Weights of a small transformer language model.
Size: 8 layers, width 320, MLP 1280 squared ReLU.
Architecture: RMSNorm before each block, rotary positions, normalized queries and keys, capped logits.
Training: 369M tokens, 5628 steps.
Each number is 500 + 25 x the weight over its row's rms, rounded and kept within 0 to 999. Layers, rows and columns count from 0. Numbers have three digits each. The size before them is the row's rms in percent of the matrix's.

# layer 4 MLP down, 320x1280, rms 0.0432, rows 257-319, columns 448-511
099:512484490514504532478507518504488494530526486481495502478465512484488486482485488495516502499514511517491508488491491486505511480465495505532479448482491494454519510497527488500452488518549491
103:477541463520459556447494459517503524509507502492492500484466500490500477475525483493486504473513511463474497491501506488476500480471505518488534523477532503489483477481513506498467527518463556
095:570495529475497470514503541484468499486492528511479464495479484520521504520476474519488477508473540534465512491523461486518510494461514449481475498518483504519507524484511492548488457492469496
096:517490511521535511474531494524491529454466507529523482527528470486492455496517480550513493490512485508501517497520503476521491503476484536479494554561466483459480507482500496556508515500509488
105:507486503523461478520496518438504476531485519486534476473471504490531505492526517506520483509508477541474498549523515520502474438502526511502476497483471498525502517498494474500495513496532497
098:482537509521545510480495511488478469520507475513485482520482501487493517471496565486538509437501495547482483504501508537506488526489484538536440523450531442497506555526462502494452527510516513
105:477501495461511492472545517500530483496502466505479480515465535495489512527508485510492485475467461496515470469531495526510495490511497530477522527532483544486522459518509507530516502501501540
099:550481503500510520485529469509504504511473440534523505461459518457493519536462492531562474526490433498480485499479495492511475549518499501541493506479508514492532478476525468449489515488479464
104:472482538503452485514472519432517493522506459511468531521521470517478532490486481495480475524477522472516475504575477529542515540520473508513492490460481455474462520510505507478470530513505527
103:499560521486461506490526519507542472473526518484469502504445479502473490537470488499490532520536534538488510540513506483467523493483513474474459522484467488477475500489461516453511463544500523
097:468514501490466510512508501524509522503500465494505496465531466537505490488477502466510518509486501532476505484452507500486461500430471469508512535503496477561482514547481499465521485479458476
096:523518550468447528519511510506494499491505492475524537534541471512515519473524464471497497518495510528470501471530525487509495492520522501508486518515540488503435478516503534529547492479487502
106:508466518494491500510502494514480524504493527487532487497506484484493508509457517517458437501509484514483488492505486481528466504492498503494520485490500526531493527462486496495464478533508498
096:487494531515529478517479563504475489519509553488494479527473524481516493528481467523453496472488495459457505523521489523496508522490521550493464495487486508491497487519497491513518546475453456
098:482473529475496491441526510466499475443482500522564520527497509520489572489485479493557487515500470485525458524497502555469539500542490500509506485498501483520495523516509472472514485519484510
100:517497526490522488520503486504446509513512453493494479438534508537477474505488484461474522502511469485516530536527499523489542483519476514542495544511491491470487456524520524488484513497492530
093:533471503567556517508498514534489479486555493527532556580467532482524503521480485511515450489524498479499484446480487502472474503542526497483491497504508464502500508514503502514493483514499546
095:484480490512478455512542519487453504486531509472490514516506479504529483525483478465472543515522528507498460498502523492524522486510481491490524518531506497501475491466510506530525496518450522
097:503509502515569512484517511486495485531507492507529475472460471494560482500503536480485468518500545502530549494495506482488491514480512554530518502545493493482500510476527492513476499523484497
099:493492528497541460523495477496489478510503479526526477524499450496492496466515491513509544492524538498514468540503486527488528512511497505526468514491507524543487452460531484501498492504495477
099:534469499489518461532538476490520531472497486506494507500495538511548531474473536513471492472452494520519471553479530473511490443478493507456408517508518488542527513499478505501534472498500482
109:503474470507523523464481504450573496468522534493503500478520504483491475499506519516497497494466500512476497481481549503505520529530505461482469529470561509480470488515489469515505500484499477
086:475494497494493503498518491528505525498502455519526543549538514538464532527476427516531492506493505525443478534483505478500514430491483509515474498472490518509504469500482521511530519500537510
102:460485510517501548509523530502430498525505516509486490462521555502478479520525467486440505512477514511480496484501521496473514511485533489504521468507508461518540512480525505493520517463504526
101:513460483514449505486526490482490503480481570520524457464479470521521494519506453523515520514480475462459468510481532570478511518479515462553460509470555504526508464557511532519488517508549480
097:507501501508501523500538509480480506434551480457496494495515562495444479524508486539501519469459489472503493536453473467507502491502498453515498483500511507478492478502496524486499484466504507
106:513525525554461534497506480469474489531524511485467465545501493469561552466518511527513511545495538494472499478528526524524496490495521527500537515502500527520498512500499518503515481512499509
105:518510503462451478483488515491513479500524497519483470532484511511519489512530584495522487499508473502521538476494463464495471495509559463467525554505508478460481468533523500480462486530543484
103:516495517512497482530505482544521507523512510491477514465509473525538475478490480470504520503509464477517476505465519513499491507557515561561524478493490546525515523489503473517496509489506521
099:523475517525514524546494502537540510475516497496486525497514466493521552484494487503478545497442492520509468510528509497533474460521529483471493505517536499543464513457575475527514489491509525
107:479521493480555511531480545503467500429520494529489524543458500506482522485538475510462494474489512479516476486541521486528493552503487465485520504529458528542454526498474507470483486496496473
099:445516499523501465515517505467485510470534483475478470457508595505539498508515503528464470518469468519482511470505508490489519488478483462510499491560463507482465511493422451519498523498524500
093:547522504481494482496508491502517504485465478519514471496491503500518479497498517481523487501518505505475476472489456499457473504483488518535496501497514501469537510511472524501489530515529497
102:473499487535514509503536520504495543477509494515534481498495499461469491466507496485539503484473486488496498469450471503516502514496491491515501507510494511508502510534510472513471479516478503
106:515486492527497484514568503513494464469518489515550537493515478508499521507500486471463457529515554553498497484525484459467544471513478495470476497500505478528481510472532466479514551500476467
102:485498419510536502468505481488533490478467460513506537448515541548518515528512532531498501502472499501495525509486537523513529532479521481513533508507496501521492483522505522499514478540545475
097:489530473471531530486471480515442460537511517457510498475490514495440553526494515455482524488473481516528499514454471534501458468477484547457515511524489487509511498468465494540528477470500475
097:502516494484515499425515463454497492454462490489520503490538532510471513483495504483468498468448514516498506477447493487528506476466493516459519471476553458517511489511505484512532477530532505
098:483515464538507524485476481521519536531504496505505485536513495519463558541487514487526490490521498503494507461526514502509495543483458471476553530490472508516474504499491529485522524523515527
094:461500523530546505520499540481477496523513487489527507535481510520521513484489530477528454500496541545493522496479509480472512508449480455519536525476478526528545493505498512492527495482521504
103:454481553536520486495529498489519504558482510492485501537499459505519513488517538521482487522475489534519533516526511541563516486512518482504526492472486476517465475496535470494511517531533496
102:482500508470517544516505521526522500489469497505456468499524476482518501537508482496521499476463506510516449538476504485508516515506487461470515507525527501458510477505496465506474479475479470
098:541473472548536499523501514507472531507543495504486508527498517515481491501488497489492455474518452570486487503490546493487502493497492487474530505490504500492479511507488490529498510543505525
094:508514472495557511505499525473468462518522490503466512505460517489496510476485499523531479521486521513454487516483562460521512480534564520516515468520505469462541487505485513493486477493506533
102:495463512505493471542518537525541520475472534482501509479470490519496520508467508535506450517473435496503495475477465506490518489503549476509452474460517460523519514471515490536515500518502502
098:482505544486488470500461518497507498501484500513474509476499477479553519496530489490542527510520514492509507488493494496474509509492536458499482500476495504535503542529495463466449499495537454
102:455465526477490508507530523462506512496490505483457499470490555460504456530484439487502531492517501488480527512471494509530494509500490496482490489526448514497539461468502517482523509525464516
100:484493512471478509515518534487497524483484507465467491470534489490487469486447522561520508464496517516521486481459527489468512496514545505482483518505546482529565509498523515489493494478521491
103:484516502508522497492525524460498513515508492520475498481481505460486520504516488508541464466531489477518503500503487470497555525487504519473534466492495512477550472511461500494499534481476533
101:511525540487511452519512513482475545496474507517495492472526477507496494484463492472509506472461503516498506504487490495522512555523488476485492493512526509458520523475465566467532524483525500
102:505498516507514536499474498516454504530501474518490541559506498493476505443483493529517478516537475544514528461464517449463463481475524523528529482525507476441496521480493540488501500482485468
102:505498534473512507497483520501517458550530522446489499481507467512519411477495480517516487503520497525500508505497567511521512456497496515440469524491511502437500479491495457491509493497470515
099:446499503499513529516457504479520463499471496503516490535467465490446489470490526513496501483483486500513526532497491505482513517497527487511494547471504438533490468487436464499516489499533510
087:484516504552541494499503484462509479510531486494522513549514480506517510480473458482474470467459486532494497503523516553533493485550495472505521509499515507486465517526468531493507521480457495
105:525493531459480499485499523491521482458549494474462488492497506522541488516497509515510482505509534502482506478458455478499525496490490536431476515530515525440457489493529522491521518469493518
101:493510498504476482494546500520515516471500516439493501504475504502479492529481539491516470518518443534524545511443522447482489506482491544499529529509489566486475493517511508538492503531529488
098:489487516476516501514478455499469474491447470502500480534449528489518527512507485490476496486488531486519515539495503542524479502479497493499485555482475512499484463476499518474497481497504479
104:497475505496527518529500551534500502456509478533496483482490533476510500471508476568477489493482506504527503522489502478507498504463508503484490536495484473468505511514506527508484478467460442
099:482444471498468518513535496520495492489483487479495514486527500504542493469503497505547528540541528536457465515480478510500515499470493475492448511513515457452491500497495522456504472488531458
100:477501501485463513467500503490458475480522505514477480498522522467521512530521484519514479482498445523543493524468489519467495538512479446527514510475501541480486482492481491517477496492515518
097:503464521481510494507500518511502518435516486528456475533439508512518476507506489528489504493477475497476498503519509483530459477533495508501526566502507500536550552512454512505497451502484504
100:509536494480520499454519520457523498490477510495490508466495538504494528485499501494531476509502511502549508490477490468551496554470492512464498506498529520499493479459503514481494481510517445
103:496481494475485462498506481464511473509482526542499481540477529503489531488500519540486507554488512511528481547514503471503511498519463506490487517483525498503552561506453479464484516528507493